Each number is 128 + 32 x the weight over its row's rms, rounded and kept within 0 to 255. Layers, rows and columns count from 0. The size above them is the row's rms in percent of the matrix's.

# layer 4 MLP gate, 320x128, rms 0.501, rows 15-32, columns 0-127
size [100 104 105 106 101  97  98  99 107  95 102  97 106  99  94 103 106  99]
[[147 131 104 154  92 150  39 138 100 132  89 103 139 147 112  85 105 122  55 129 115 129  96 137 132 144 113 157 102 105 171 105 132 195 161  85 111 170 203  99 113 138 133 131 143 110 177 163 131 156 143 185 113  87  91 159 167  83  38 157 129 170 106 154 129 162 180 163 107 134 127 155 154 100  85 175 122  89  97  69 130 165 146  64 103 180 150  89 135 177 182  90 108 156 114 113 130 102  92 131 133 179 120  92 158 120 140 124 129 154 139 110 132 166  92 141 138 135 116  74 171 107 133  74 136 126 145 139]
 [141 181 160  80 166 123 108 166  77 147  58 133  43 117 100 127 127 116 137 124  86 153 137 172  86 130  66 104 114 127 145 124  73 163 114 146 138 150 130 137 118 127  90 128 116  97  79 129 147 104 130 139 113 148  83 153 140  76 116 158 130 202 104 109  97 114  98 142 153 119  70  95 156 120 134 168 139 168 120 146 211 104  75  98 144 152  92 149 161 132 113 139 129 132 131 187  94 161  80 152 105 139 162  81 170 100 124 143  60 143 141 140 195 132 157 121 178 124 117 120 145 131  94 145 101 118 201 199]
 [ 93 150 171 128  79 118 104 117 119 164 139 132 136 115 147 119 203 133 104 139 121 116 101 152 178 114  69 184 101 138 106 127  89 161 128 105 126 139 165 175 136 120 109 167 148  87 126 120 125 115  46  99 136  98 130 160 174 134  55  96 109 163 124 122  97 144 162 136 141 204 128 164 120 160 102 140 146  75 100 171 177  82 152 123 138 152 132 188 130  19  73 141 103 124  82 207 128 153 131 110 158 125 126 126 155 164  90 175 124  74 163 181 157 106 116 136 145 103 153 113 166 134  93 138 100 150 140 116]
 [127 133 116  66 117 158 101 161 115 174 170  51  99 147  85 128 127  84 116 163  66 155  81  69 103 138 159 172 175 146  91 128 134  60 161  99 167 163 138  93  94 192  80 151  93  94  96 147 123 134 125 109  83 100  57 147 161 138 121 131 176 134  84 148 102 146 119 150 134 116 180 166  94 123  97 141 106  81 108 162 125 133 100 136 144 111  78 117 104 145 138 179 146 127  93 141 154 151 115  99 142  78 149 112  83 164 182 107 132 138 125 141 159 111 157 124 161  65 104 116 146 121 145 152 155 146 115  36]
 [124 141  84 192 116 133 126 150 106 202 180 155  92 105 135  64 122 116 146 146 161  97 117 135 171 142 120 103 110 158 142  90  98 104 110 126 114 135 152 182 133 111 163 143 136 156 156 158 107 117 146 167 140 132 151 182 141 131 105 126 149 130 125 167  95 180 148 127 127  86 157 131 142 164  50 158  94 133 103  95  83  88 125  82 102 167  99 124 184  93 126 141 117 157  84 170 122  74 166 155 150 160 145  95  52 123  79 139 197 102 172  95 184 108  96 131 101  93 124  99  89 177 161 148 145 151 139  45]
 [146 122 110 147  87  57 160  88  81 141 175 118  98  42 164  72  99 172 110  61  88 123 142  94  87 145 120 136 146 124 187 117  73 160 123  72 161  89 123  96 141 103 120 131 187  83 140  92 161 120 153 106 123  84 117 128 144 105 128 112 135 166 186 149 129  93 169  89  89 149 160 110 125  67 100 102 120 137 131 121 165 128 127 131  98 181 127 104 171  92  73 119 188 139 128  85 137 104 139 102  94 151 139 119 121  92 136  89 119 180 118  97 154  90 150 136 151  84 130  81 151 127  86 165 159  84  81 149]
 [133  92 151 146 138  99 161 194 123 165  64 109 105 105 115  76 172 113 190 141 163 158 128 149  57  94  97 115 109  67 143 141 101 184 157 103 101 130 142 139 156 115 128 114 133 125 109 169 146 147 162 130 143 177 111 100 156 160 107 117 176 113 103 114 144 191 156  96  97  63 148  69  67 142 135 151  94 108 149 115 148 117 219 118  46 130 119  99 175 120 146 151 182 166 174 109  78 135 121  67 156 137 101 165 147  89 112 130 178 112 126 132 143 144 135 129 151 116 165 117 127  94  84 128 103  88  95 135]
 [165 206 136 107 152 185 147 118 157 157 120 117 131  57 118  86 119  94 166  78 122  76 115 124 145 134 115 173 129 120 118 175 133 124 166 112  96 125 142  41 127 122 143 135 119 157 145 118 140 132 149  93  79 179 161  50 157 156  79 138 188 159  99  90  87  79 142 175 153 141 157 167 114 107 143 165 163 136 120  83 125 185  89 126 128 137 123 119 148 130 132  67 126 134 138 114 205  87 155 101 158 109 150 137 158 106 128  63  67 136 129  72 126 146 200 164 157 121 134 155 114 122 174 154 126 122 108 132]
 [ 75 147 113 192 151 124  98 111 114 153 141  70  95 136 122 131 108  61 135  75 107 204 113 159 136 145 153 141 113 109 161 110 107  54 135 142 141 129 187  84  86 138 108 116  99  74 170 108  80 154  40 156 137 125 140  45 144 139 141 149 165 148 112 105 144 144 134  68 126 108 144 142 118  83 115  81  59  72 116 115 120  72  90  81 132 152 113 158 147 132  94 100 140 147  79  72 205 120 143  99  70 110 123 140 156 167 119 129  80 155 123 107  99 138 107 144 125 103 140 120 141 118 134 134 102 117 110 147]
 [133  39 129 129 139 164  68 141 125 141 130 138 112 172  83 100  63 135 130  83 141 156 124  58 140 135 166 107 139  67 119 155  80 111 108 163 109 107 150 140 169  80 138  72 157 103 114  99 109  99 162 157 144 141 168 232  85  82 168 149 124 132  86 110  85 120 116 121  92 179 111 115  83  91  68 126 146 112 124 186 159 148 125 127 154 168 102  79 131 114  82 147 118 121 134 110 155 141  79 104  72 185 103 128 167 120 149 168 146 142 159 171 159 139 163 135 164 106 118  75 107 139 136 117 144 133 152 103]
 [141 125 132 114 167 129 114 191  96 190 126 158  89 134 156  76 136 173 100 132  68 122 100  90 151 183 174 119  90 119 142  88  65 137 131 124 153 136 166  80 116 153 112 134 157  79 136 131  94 121 124 133 117 118 107 170 167 149 107 138 110  97 116 119  86 143 207 155  92  86 153 114  59 116  87 142 119  62  91 125  99 136  80 154  96 133 206 121 106 105  77  86 114 159 132  93 177  96 152 150 120 141 127 130 108 129 204  87 147 112 105 143 129 126 179 150 129 155 118 132 115 118 108  98 190 205 172 137]
 [171 168 127 133 179 127  87 146 112 114 134 163 126  95 124 154 141 110 175 176 122 128 102 135 123  84  48 155 144 113 161  87 198 143 100 152 123 161 117 116 175 131 106  92 126  57 136 113  80 101 124 102 171 172 126 152 109 111 194 166 133 156  62 142 114 130 181 129  77 134  80 122 126  89 163 187 108 146 150 102 166 103 148 168 175 116 140 153 163 100 129 135 175  90 182 110 147  71 123  94 142 114  85 160 111  80 116  90 140 155 138 116 146 113 124 205 149 131  82  92  96 115 121 114 173 168 183 134]
 [ 82 132 182 175 112 127 165 162 154  77 152 183 181 116 132 117 168 108  95 135 170 145 161 129 173  87 116 139 110 105 140  85  94 105  58 161 121 148 116  98 146 106 101 138 140 151 115 170 103  87  69 162 155  79 154 108  75 110 129  99 139 134 142 167 106 156 124  79 117  92 157 103  69 100 123 167 154 144 138 159  96 146 160 107 188  72 107 137 124 118 120 137 131 135 124 131 149 102 150 114  94 113  40 132 122  51 106 159 181  60 153 117  72 102 110  99 174 131 113 104  75  89 149 121 154 167 103  97]
 [ 93  74  59 142 168 128  92 129  97 172 159 158  84 102  89  93 139 127 112 128 136 116 141 128 151 109 123  93 151 127 121 135 110 116 107  95 104 137 147 145 119 166 123 103  49  84 188 114 132 101  94 105 100 112 152  91 120 141 165  82 111 118  90 122 207 118 145  80 158  80 145  81 197 123  77 124  68 122  81 144 159  95 105  88 124 129 124  77  69  80  87 139 202 141 124  92 147 119 139  83 142 141 125 100 135  83 168 103 177 100 106 116 143 116  76 131 171 126  70  87 140 101  92 114 157  87 152 106]
 [142  53 138 135 153 189 141 173  88  97 103 110 174  88 141 147 133 121 135 145 121 120 141  78 142 155  89 107 148 150 129 133 161 115 110 113 123 144 215 119  98 131 125 107  82 131 102 134 119 106 112 112  63 156  93 156 148 127 147  84  99  88  90 128 111 162 111 136 155  78 180 107 171 144 142  93  81 108  74 181 171  96 134  77  82 164  62 102 142 118 119 150 137  69  92 117 103 101  74 117 153 134  89 182 138 113 183 109 173  92  49 146 169 167 143 171 105 119 138 103  90 153 130 188 126 141 142 128]
 [140 116 110 112 178  99 154 139 134 162  97 103 101  88  84 210 126  98 124  82 117 114 107 156 151 116 111  97 144 139 115 142 110  89 122 171 129 117 161 135 127  85 116  90  50 150 113 111 131  84 132 132  84 138  85 170 173 154  94 198 142 163  95 125 130 162  99  98 134 189 117 140 128 129 172 144  54  57  72 201 120 142 119 133  90 123 116 139 129 186 133 132 156 190 117  87 163  88 109 119 123 129 138  61 136 125 167  95 130  89 129 122 154 165 112 132 140 160  82 107 150 171 112 169 141 163  88 199]
 [131 107 163  82 163 119  93 130 157 146 158 102 143 165  34 129 137 141 175 134 120 147 153 106  88 158 138 142 142 188 105  93 139  82 150  82 141 159 124 136 121  91 161  85 117 142  93 132  96 110 132 148 125 147 134 126  85 119 104 147 132 175 144 104 107 121  93  96 137 128 105 111 124 140 121 135  22 212 169 113 159  60  97 173  77 135 138 124  68 127 133 140 132 148 119 100 200 125 111  85 180 142 175  95 115  82 129  92 115  72 115 121 157 135 110 208 182  95  93 105 133 153 126 141 117  85 102 102]
 [140  92 104 133  88 181 124 105 124 143 107 141 146 188 117 116 160 133 139 104 176 115 161 115  84 129  87 123 132 102 159  61 108  65 121 156  66 130 141 124 161  67 147 117  85 144  58 121 158 146 134 106 144 128 123 136  93 110 154 155 166  89 111 134 159 116 129 190 175 117 102 189 140 125 106  88 184 157 130 146 153 120  60 146  91 170  84 123 146  80  65 167 140 114 119 116 176 130 151 137 112  99 138 125 198 192  82  86  73 106 143 165  68 112 136  85 120  98 103 129 126 116 123  78 175 160  97 116]]
# layer 4 MLP up, 320x128, rms 0.538, rows 15-32, columns 0-127
size [ 96  99  98 102  91  97 100 101 112 100 110 107 108  93 101  98 103  91]
[[152 135 100 131 117 115 151 115 128  98 114 118 106 134 112 108 165 176  51 189 137 102 166 108 136 150 146 133 145 111 123 125 147 135 143  75 158 161 140 121 141 147  48 170 133  34 136 101  70  67 134 113 133 113  60 137 159 124  97 140 102 148 104 105 124 117 135 161 174 146 108 168 192 155 107  95 171 169 125 127  94 162 177 197  88 146 155 145 119 144 151  86 127 144 146  92 160 173 152 125 151 183 172 136 101 118 157  80  58 156 102 168 176 135 112 123 113 137  75 121 166 136 134 117 118  62 156 169]
 [126 146 165  93 184 135 162 113 122 163  82 149 102 112 136 187 105 166 103 155 158 187 124 147 111 106 113 120  65 115 143 119 157 127 137 167 132 145 109 141 110  93 104 158 112 128 141 135 149 157  49 135 172 107 113  69 157 150  70 137  64 102 113 136 134 190 159 185 173 118  88  76 107 100  59  55 192 142 123 122 139 114 110 111 135 142 137 133 156 146 138 126 119 157 112 171 117 131 117 148 108 119 145 122  90 122 125 218 197 129  62 137 133 126  76 137 166 150 168 102 116 166 123 110 132 141 144  52]
 [103  93 136 184 128  97 113 114  99 174 109 192 153 172  86 181 168 105 156 151 167 150  73 137 129  90  44  73 169 111 187 128 188 140  90 105 137 107 128 129 195 149 128 138 161  81 108 116 142  93 126 172  93 126 174 109 109 149 125  95 152 159 146  92 109 128 162 139  96 170 175 102 116  48 146 107 121 119 139 105 114  86 113 136 132 106  84  89 163 141 127 138  96 134 168 108 157 134 139 141 141 122 103  52 135  94  61 114 118 156 112 106  88 129  93  80 105 127 142 123 160 144 106 169 165 154 112 192]
 [105 138 115 114  49 145 143  79 126 173 135 146 165 123 150  99 166 124 135 169 146 135  91 121  65 130 117 171 112 128  90 107 107 118 151  82 151 164 129 100 141 143 145 150 100 157 152  72  32 144 157 119 126 133 155 122 111  81  86 100 122 101 122  92 137 142 102  80  86 145  76  96 133 165 172 152 110 150 116 176 148 153  83 114  79 142 129 122  73 142 138 143 155 217 133 123 148 149  92 137 122 129 202 148  96 124  72 140  67 130 123 145 147 121 102 113  42 144 128 150 147  64 141 163 202 149 127 129]
 [ 91 125 135  99 150 152 159 179 122 172 121 137 140 123 145 140 106 114 101 157 156 139 118 139 117  92 102 111 175  46 103  45 137 102  73 140  76 101 141 137 197 138 123 118 138 171  91 138 161 113 160 112 190 126 126  58 100 120 129  93  73 142 143 126 128  92 134 154 151 102 154 137 102  97  67 138 117 143 120 124 106 165 138  96 165 177 181 110 209 137 161 114 130  67 141 177 142 124 149  96 112 133 135 161 135 123 112  77 159  86 155 137 136 129 215  94 148 131 130 178 184 165 189 106 142  80 127 136]
 [ 91 121 155 165  61 182 159  58 138 131 155 127 127 154 156 111  78 110 116 110 178 103 112  65 109 141 154 166 189 153 101 145 147 163  66 131 135 162 135 109 182 141 196 196 180  82  63  99 162 148 123 101  67 132  66 139 117 157 124  91 131  86 116 118 162 107 163 170 146 120 109  69 112 136 143 111 125 117 140 191 180 103 160 130  93  96 119 108 133 135 129 127 173 126 150 128 135  95  89 192 108 129 117 130 121  89 111  99 128 149 141 162 138 152 145 134 117 116  76 128 167 132 130 107 176 118  76 186]
 [167 148 155 173 122 142 143 102 147  56 146  65 141 142 167 145 101 164 145 153  73 163 151 141 110 171 178  98 108 152 155 112 164 142 169  98 105 105 104 122 139 156  96 146 185 116 112 152 221  97 136 128 146 162 159 104 121 150 154 153 120 128 157 131  83 121 171 119 139 119 177  86 158 119 168 118 129  87  84 144 126 105 127 166 158 124  82  84 115 114 103 115  91 114 173  98 156  72  84 149 106 131 110 154  71 124 112 156 115 112 163 127 156 114 162 187 150 170 103 161 177 163 178 197 202 121  95  86]
 [140  90 137 112  99 166 131  93 131 132 140 144 127 129 136 128 168 141 154  76 148 127 104  73 122 138  93 131 119 174 138 159 139  69 150 176 161 160 199 107 101 146 151  97 102 149 124 151 165 100  88 131  89  93  91 151 162 157 130 147 169 117 112 152 120 108 173 133  75 155 184 124 146 149 130 100  87 180 118 122 150  71 113 105 111 110  81  37 133 142 108 153 177 148 170  86  77  82 144 135 153 179 109 103 188  83  86 131 157  83 180 164 106 116 124 167  85 128  91 148 144 115  45 150 127 162  96  88]
 [ 85 175  59 170  80 125 111  85 143  48 114 109 119 149 107 141 160  99  75 109 138 160 110 116 121  82 119  95 159 135 170 151 121 137 119 167 133  60 116 103 154 134 128  75 106  93 188 155 198  93 119 126 141 131 169 116 115 108 137 184 100 129  97 159 112 106 138 163 133 162 104 144 115 111 120 101 183 122 150 137 130 105 126 154 150 133 142 122  74 135 124 108  84 149  90 135 167 174 175 160  67 103 161 117 232 134 166 180 139 119 142 140 145 148 135  92 141 116 159 106 140 141 145 172 168 111 217  96]
 [149  98 154 112 164 200 124 157 143 115 162 118  86  86 102 137 148 146 123 111 165 188 153 164 165 158 135 146 105 154 100 161 161  78 178 134 151 127 136  89 138 133  81 146 167  95 140 170 137 170 103 110  81 132 142 126 103 196 122 135 169  60 115 129 151 133 145  96  99 142 117 149 178 177 203 115 149 120 118  60 213 135 100 106 110  91  44 120 155 112 141 179 120 100 104 133 137 148 118 100 152 142 163 163 134  99 116  54 138 155  67 140 122 118 127 147 188 128 149 127 108  82  99 139  89 167 107 150]
 [170 163 140 173 145  85  90 129 147 140  73 154 156 184 154 181 157 127 120  74 125 159 148 102 161 159 105 170 100 126  98 154 106 177  78  94  69 106  92  83 184 163 128 154 180 171 104 141 149  85 102 130 182 129 130 141 137  92 123 117 109 125 172 132 124 122 126 111 126 168 156 163 131 108  90 140 124 112 143 112 107 130  87  46 156 121 158 100 173 203 126 127 154 143 117 172 163 171  99  73 150 107  85 144 136 145 124 129 115 152 143 123 106  93 112 195  80  37 107 149 108 147  91 178 141 101 139 139]
 [131  91 122 135 177 152 124 101 135 128 153 147 133 159 152 120 123 126 104  79 112 126  79 158 152 194 100  85 127 189 208 108 133  97 165 104 149 132 125 148 146 167  70  82 124 119 115 113 143 175 111 115 117  87 138 104 180  80  78  80 121  77 188 133 149  94 144  99 150 104 100 126 140 164 176 175  90 113 105  72 101 154  56 125 158 159 136 122  80 158  91 138 131 118  56 158 121 106 100  97 171 110 171 104 107 142 199 166 129 104 198 122 136 107  67  81 177 126 150 138 122 134 118 114 153 145 133 118]
 [ 66  61 172 144 130 161 143 124 118 109 117  92 101  97 106  79  58 173 123 136 168 126 124 116  66  72 176 140 146 147 136 128 125 156  81  85 106 111 114 171 113  49 172 121 156 165  90 136  75  87 154 174 172 147 133  74 138 126 130 114 134 164 123 154 147 175 126 144  89 117 164 112  83  86 152 111 148  82 113 136  94 151 148 150 176 107 142 123 128  99 142 136 116 112 123 108  80  87 144 143 124 104 101  98  62 102 119 161 205 126 109  53  90 110 154 108 105  82 133  94 131 109 114 104 155  75 173 135]
 [175 148 125 120 147 139 117 128  75 128 133  63 101  73 149  85 157  99 110 143 104 136 120 109  73 117 133 184 145 148 137 108 140 118 131 192  95  62 185 127 133 149 174  83 142  56 146 129 149 135 116 123  99 114  75  83 196 177 104 110 131 168  89 115 126 132 166 143 176 154 104 110 124 120 153  87 131 113  71 125 155 123  51 120 133 160 113   7 135 148 126 132  85 118 121 113 154 144 149 119 188 121  69 132 131 106 150 132 135 157 132 180 158  90 106 115 128  96 104 143 154  83 187 107 102 106 134 136]
 [ 67 142 141 112  64 118 176 173  61 142 206 129 154 111 161 171 136 130 134 122 145 170 120 160  99  80 172 129 122 132 158 105 171 135 125  42 127 164  78 169 128 136 137 174 124 129 111 109 128  83 138 132 164 100 108 136  79 137 126  77 130 164  95  71 159 134  83 109 106  74 131 139  92 135 140 148 130 132  89 102 165 120 128 141 162 119 156 195 172 120 189  94  77 148  72 106 168 146 154 103 145 169 121  75 113 103  71 143 146  95 121 108 102  94 130 146 108 199 116  83 113 104 134 157 101 127 121  90]
 [ 93 168 106 110 117 144 177 145 160 151  97 116 171 117 114 191 155  84  91 188  76 141 107 112  96  83  86 146 107 142 227  85 157 105 119 162 149 117  61 127  84 106 126  98  71 153 182 129 166 131 116 119 128 170 146 121 166  76 148 137 138 104 140 126  80 143 126 101 102 157 108 135 107 158 135 114 155 140  93 182 176 169 164 139 145 109 100 150 117 122  89 111 132 132  72  59 156 116  90 125 119 134  86 138  92 103 129 116 122 135 130  69 108  85 162 141 122 157 115 189 125 129  65 189 120 127 183 166]
 [135 131  80 162 190 114 126 122  72 151 131 145  66 102 129 173 108 192  64 113 135 166 167 159 121 124 113  85 164 126  78 155 108 154 125 122 169 201  84 223 168  69 143 104 162 115 128 119 121  98 153 121 154  78 121 102  67 117 129 102 100 119 120  98 130 109 155 115 146  81  98  94 158 165 139 144 118 133 151  92 129  74 138 137 134  99 148 100 138  88 171 113  97 139 138 137 107 137 111 117 156 161 132 101 132  61 141 162  96 118 121 176  67  96  93 172 129 110  92 141  79 136 123  72  57 103 108 141]
 [121 116  85 113  92 117 109  63 127 148 123  93 125 184 128 144 124 119 141  79 200 111 159 113 147  90  87  96 102  88 167 114 126  64 133 133 131  48 172 148 142  75 137 119 128 150  88 109 142  88 121 157 126 200 142 112  80 119 110 129 135 118  92 151 157 149 122 112  92  73 174 161 202  98 111  99 161 148 164 144 169 118 135  77  96 149 160 167 114  90  81 159 132 129 146  86 149 109 144  55 128 158 137 164 157 134  77  89 163 101 108 181  78 167 133 129 105  82 173 156 110  88 127 106 128 144  81 138]]
# layer 4 MLP down (transposed), 320x128, rms 0.201, rows 15-32, columns 0-127
size [101 101 101 103  97  93  96 103 105 104 107 111 112  98 103 101  99  84]
[[131 144 111 165 111  72 144 152  99  90  90  85 137  97 111 123 134 175 146 138  75 137  56 123 143 134  77 140 107 147 101 134 102 212 100  93 202 159 115 102 112  90 180 142  89  74 154 102 180 122 146 130 129  40  96 118 149 151 130 122 131  98 128 125 145 177 186  70 158 118 156 153 137  87 110 147 112  90 143 166 109 147 142 109 121 174 154 144 108 133 193 130 194 101  91 184 188 129 116 166  99 167 112  91 177 158 129 144 114 177 133 168 126 112 104 114 161 140 104  96 139 116 110 136 118 108  76 117]
 [121 142 154  86 146 134 188 173 175 108 125 145 155 161 155 135 166 127 104  82 143 112 133 141 105 154 125 158 162 197 158 102  86 156 105 107 114  91 114 143  72 100 139 137 157 118 141 196  41 128  97 140 121 141 124 172 106 134 166 112 165  68 145 111 157  92 117  94  84  99  95  80  90 153 125 132 161 158  86 195 108 168 135 104 104  93  96  82  61 114 137 112 145 142 105  82  83 115  72 139 125 133 137 177 146 138 134 101 122 128  79 150  86 138 111 116  59 112  83  74 115  79 136 146 135 201 121 146]
 [181 106 147 141 161 200  98 142 196 115 131 136  87 106 142 166 158  99 118 129 172 138 138 196 122 148 191 115 157 121 137 116 133 122 103 179 108 135 118 179 123 162 123  90 173 154 152 141 118 183 167 162  93 179 130 127  79  94 133 144 126 153 141 173  86 133 126 180 104 105 166 104 106 196 117  75 139 101 130 124 126 131 147 152  26 124 185 133 166 181  86  72 121 153 135 124 118 116 158  86 188  93 157 141  92 113 121 150  90  78 132 128  86 147 117  97  94 108 114 133  88 142 148 164  72 111 143 140]
 [116 124 124 135 118  94 114 140 187 175  48 133 123  90 147 125  71 167 101 163 150 130 174 158 114 153 119 126 123 166  72 146  99 173 192  99 142 108 119 165 177 152  89 107 133  92 138 107 121 136 131 158 103 103 113 107 148  92 166  49 135 161  89 164 116 117  97 111 175 136 144 147  70 127 117 128 136  97  80 139 160 180  77 143 129 155 159 148 103 199 137 145 158 123 151 186 192 144 134 137 121 111 129 111 137 121  88 139 155 111 147  67 111 159 134 122  83  58 153  85 192 183 161 133 128  98 180 109]
 [134 123 208 171 148 154 107 139 134 121 171 146  24 145  99 122 127 158 150 141  69 155 129 186 145 124 160 174 158 146 156 104 126 178 146 147 149 134 130 161 143 160 191  91 143 137 144 189 122 145 155 122 119  88 157 172 116 107 135 147 166  89 136  92  73 183 156 131 137 152 140 149 150 116 181 110 179 130 118 126 126 129 125  75 161 118  58   8 135 152  98  86 112 119 123  80 158 118  97  87 146 136 116 114 132 130 140 144 142 110 147 148 126 135 104 142 157 100 105 137  56 181 111  85  95 136 157 106]
 [154 168  75 182 144  84 130 151 105 117 131 115 137 135 151 184 115 129 117 163 115 146 188 113 142 170  94 122 118 229 148  51 131 133 157 141 132 142  99  94  80 122 114 148 111 124 130 181 154 114  73 138 189 128 172  92  99 147 171 111 198 180 147 102 135 123 120 117 137 117 123 125 175 113 132 160 138 109 143 124 119 133 146 163 150  73 147 147  43 188 128 106 218  70  79 158 149 139 158 165 185 156 105 102 115 122 113 110  96  61 103 116 105 151 114 143  90 132 159 153 114 127 138 152 114 130 152 111]
 [ 85  95 193 183 165 131 187 158  80 108  80  70 131  93 130 128 148 143 162 155 172 145 161 127  83  73 138 139 174 125 180 111  91 117 131 114 149 170 188 138 136 107 147 143 126 128 127 102 162 131 100  66 146 137 121 104 118 137  98 100 143  73 112 132 136 167 165 122 148  95 146 108 113 137 138 132 107 132 115 196 110 121 189 113 155 121 137 164 132  27 165 128 134 172 148  65  74 145 185  79 100  99 115 140 160 148 111 119 185 139 190 130 110 129 118 101 117  96  92 175 125 111  98 142 166 183 124 163]
 [ 59 119 178  83 117 111 108 116 107 140 131 146 142 160  95 115 148 127 133 149 126 164 119 161 100  98 147 116 117  86 118  83 168 159 106  89 129 135  77 167 127 118 159 133 100 118 156 125 109 118 202 172 143  99 125 176  78 148 158 140 123 136 187 116  84 122 146 108 143  80 185 159  89 177  84 164 147  82  69 166 176  96 126 100 117 150 127 114 115 169 121 143  33  87 163 102  72 113 151 206 113 144 158 166 176 111 180 171 110 153 122 114 119 126  87 129  92  92 143 149 129  86  68 129 144 162 111 149]
 [146 101 184 105  80 149 115  99 114 124  71 154 109  81 125 145 151 168 122 112 143 111 130 157 148 163 193 151 125  44 182  87  93 127 202 164  93 107 163 158  93 105 169 120 117 117 157  99 110 139 110 168 100 122 177 204  84 141  95 113 153 115 158  99  87 115  70 102 189 111 133 122 112 131 130  97 146 120 142 147  61  84 138 103 107  83 112 168 156 113  94 150  70 141  95 113 124 128 118 164 160 172 140 138  76 149 133 153 186 154 126 130 172  83 148  91 126  88 167 107 153 134 146 157  95 183 148 143]
 [152 159 102 165 119 139 150 173  86 138 103  98 132 157 128 134 134  77 139 143 157 137  91 171 122 165 150  67 158 144 123 118 110 136 136  96 116  39 134 126  97 135 100 186 146  49 148 199 157 179 111 128 142 125 112 133 123 128  97 134 132 108 153  71 157  72 118 159 142  85 155 124  58  99 167 114 126 113 117 130  90 124  96  75  78 152 130 118 110 179 147 120 159 171 177 144  98 120 176 186  92 102  86 123 124 155  96 121 107  60  92 144 131 157 109  57  35 122 130 137 138 165 135 114 133 138 137 165]
 [ 90 161 129 153 180 119 150 131 133 130 112  81 155  97 112  72 126 104 130 164 171 168 141 132 133 166 111 131 143 144 141  94 205 129 161 125 131  63 155 170 197 138 119 176  80 159 106  66 128 138 152 112 126 175 136 127 180  79  99  73 100  66 122 105  64 105 128 123 159 120 127 130 128 119 158 110 111 201 166 123 134 130 158 103 169 101 145 133 189 157  84 137 124  97  56 199 131 143 108 151 132 111 133 116 160 112  97 161 166 136 119  95 122 178 130 106  73  71 146 121 154 124 102 132 211 141 137 132]
 [108 117  68  20 200  97 117 139 107 109  99 103 115 113 166 115 101  45  84 123 102 114 155 118 113  79 158  70 102  79 103 139  86 143 158 110  76  96 115 169 137 144  97 192 139 128 123 127 137 124 125 175  96 179 121 176 123 147 134 127 141 114 121 176 146 123 129  98 134 131 151  81 146  76  79 144 137 184 145 131 146 123 155 154 135 147  93 165 146  47 144 105 156 110 107 149 195 165  82 109 120 155  98 167  68 117 132 117 114 106 154 143 174 118 182 127 159 147 138 147 139 105  93 137  98 175 137 143]
 [116 129 127 132 135 144 129 164 178 176 141 117 186 153  42  96 136 179 149  84  72 122 117  65 145 127 141 139 123 136 167 122 116 167  66  84 133 130 172  92  71 134 148  54  91 122 120 112 101 135 145 150 156 145 110 145  78 168  87 102 127 151 110 144 141 118  66 112 132 125  73 198 125 123 147 147  86  89 132 135  94 146 113 152 124 126 143 125  53  34 142 108 158 138 112 114  93 114 134  52 165  91 170 131 108 117 112 165 104 135 116 143 148 144 157 144 143  89  95  62 105 139  84 147  89 148 159 137]
 [ 93 119 110 113 141  89 172 123 133 114 121  73 183  94 159  80 146 147 179 100 116 142 156 207 127 128 108  93 134 160 182 103  83  95 141 153 152 124 144 163 157 185 133  86 133  40 109 127 128 108 156  73 135 133 118 141 114 154 112 158 152 121 139 140 120  53 178 140 132  83 142 113 160 118 188 137  92 190  92 125 105 121 147  80 122 106 137 165 135  67 146 112 159 129 115  96 119 143 156 109  58 191 111 107 178 136 124 115 129 110 170 160 137 141  67 174 109 127 122  98 108 152 211 123 139 112 180  97]
 [137 120 134 148 143 189 172 133 157 152 143 135  92 196 106 109 153 149 106 146 122  85 102 120 112 105 109 125 157 118 129 170  69 120 102  75  92 102 114 170 129 120 114  93 111 178 106 150 134 148 103 157 161 128 155  96 106 154  73  97  85 190 137 157  96 166  85 118 156 174  80  80 105 161  94 132 192 162 137 158  98 106 124  81 100 138 138 175 182 100 116  81 169 120 111  49 134 117  92 124 102  88 136 102 183 117 125 127 157 157  61  97 134 168 178 159 173 146 143 168 129 119 152 150 123 176 188 171]
 [162 133 148  66 104 141 121 135 129 101 133 186 107 119 153 156 138  85 163 115 141 140 130 134 134 163 111 141 190 138 124 126 127 146 161  74  44 171 150  86 164 100 148  98 179 126 100 117  77 105  78 153 184  94 108  90 164  73 168 131 130  88  86 136 116  98 112 141  95 133 183 125  91  73 170 163 169 114 124 190 104 116 137 139 152 135  63 127 130 143 156  79 130  80 115 203 126 120 161  86  84 106 105 140 156  85 150 155 134 118 121  98 189 147 152 153 176 186 120  97  96 179 120 114 141 131 142 172]
 [130 122 112 214 100  43 110 136  80 112 139 114 115 160 145 155  75 102 146 102 112 163 162  79 178 144 118 140  81 112  72 110 123 133 117 117 163 171  94 132 146 164 145  93 116 143 115 153 151 133 108  94 136  91 123 147 124 153 112 107 108 124 174 136 143 105 147 131 110 128 116 162 145 130 182 112  73  88 184 134 136 147  95 191 164  71 132 119  84 133 137 189 210  74 130 142 156 116 160 147 148 115 141 126 107 209 134 168 118 109 183  87 124 133 130 118 207 159 143 131  93 137  94 121  74  70 167 131]
 [154 153 160   0 139 143 133 153 135 123  96 141  74 103 156 134 140 138 145 126  93  76 155 145 115 128 163 147 104 147 160 121 145 125 158 123 140 109 157 114 116 127 116 128 201 136 162 148  70 104  52 121 152 136 158 124 155 170 119 141 112 138 164 149 125  88 115 100 101 143 101  93  85 116 132 107 139  82 114 122 120 127 179 123 147  66 134 154 152 155 179 105 115 160 123 131 148 106 116  96  92 125 124 156  60  95  80 125 173 133  84  98 119 136 141 153  45 140 158 120 136 135 167 186 130 144 141 188]]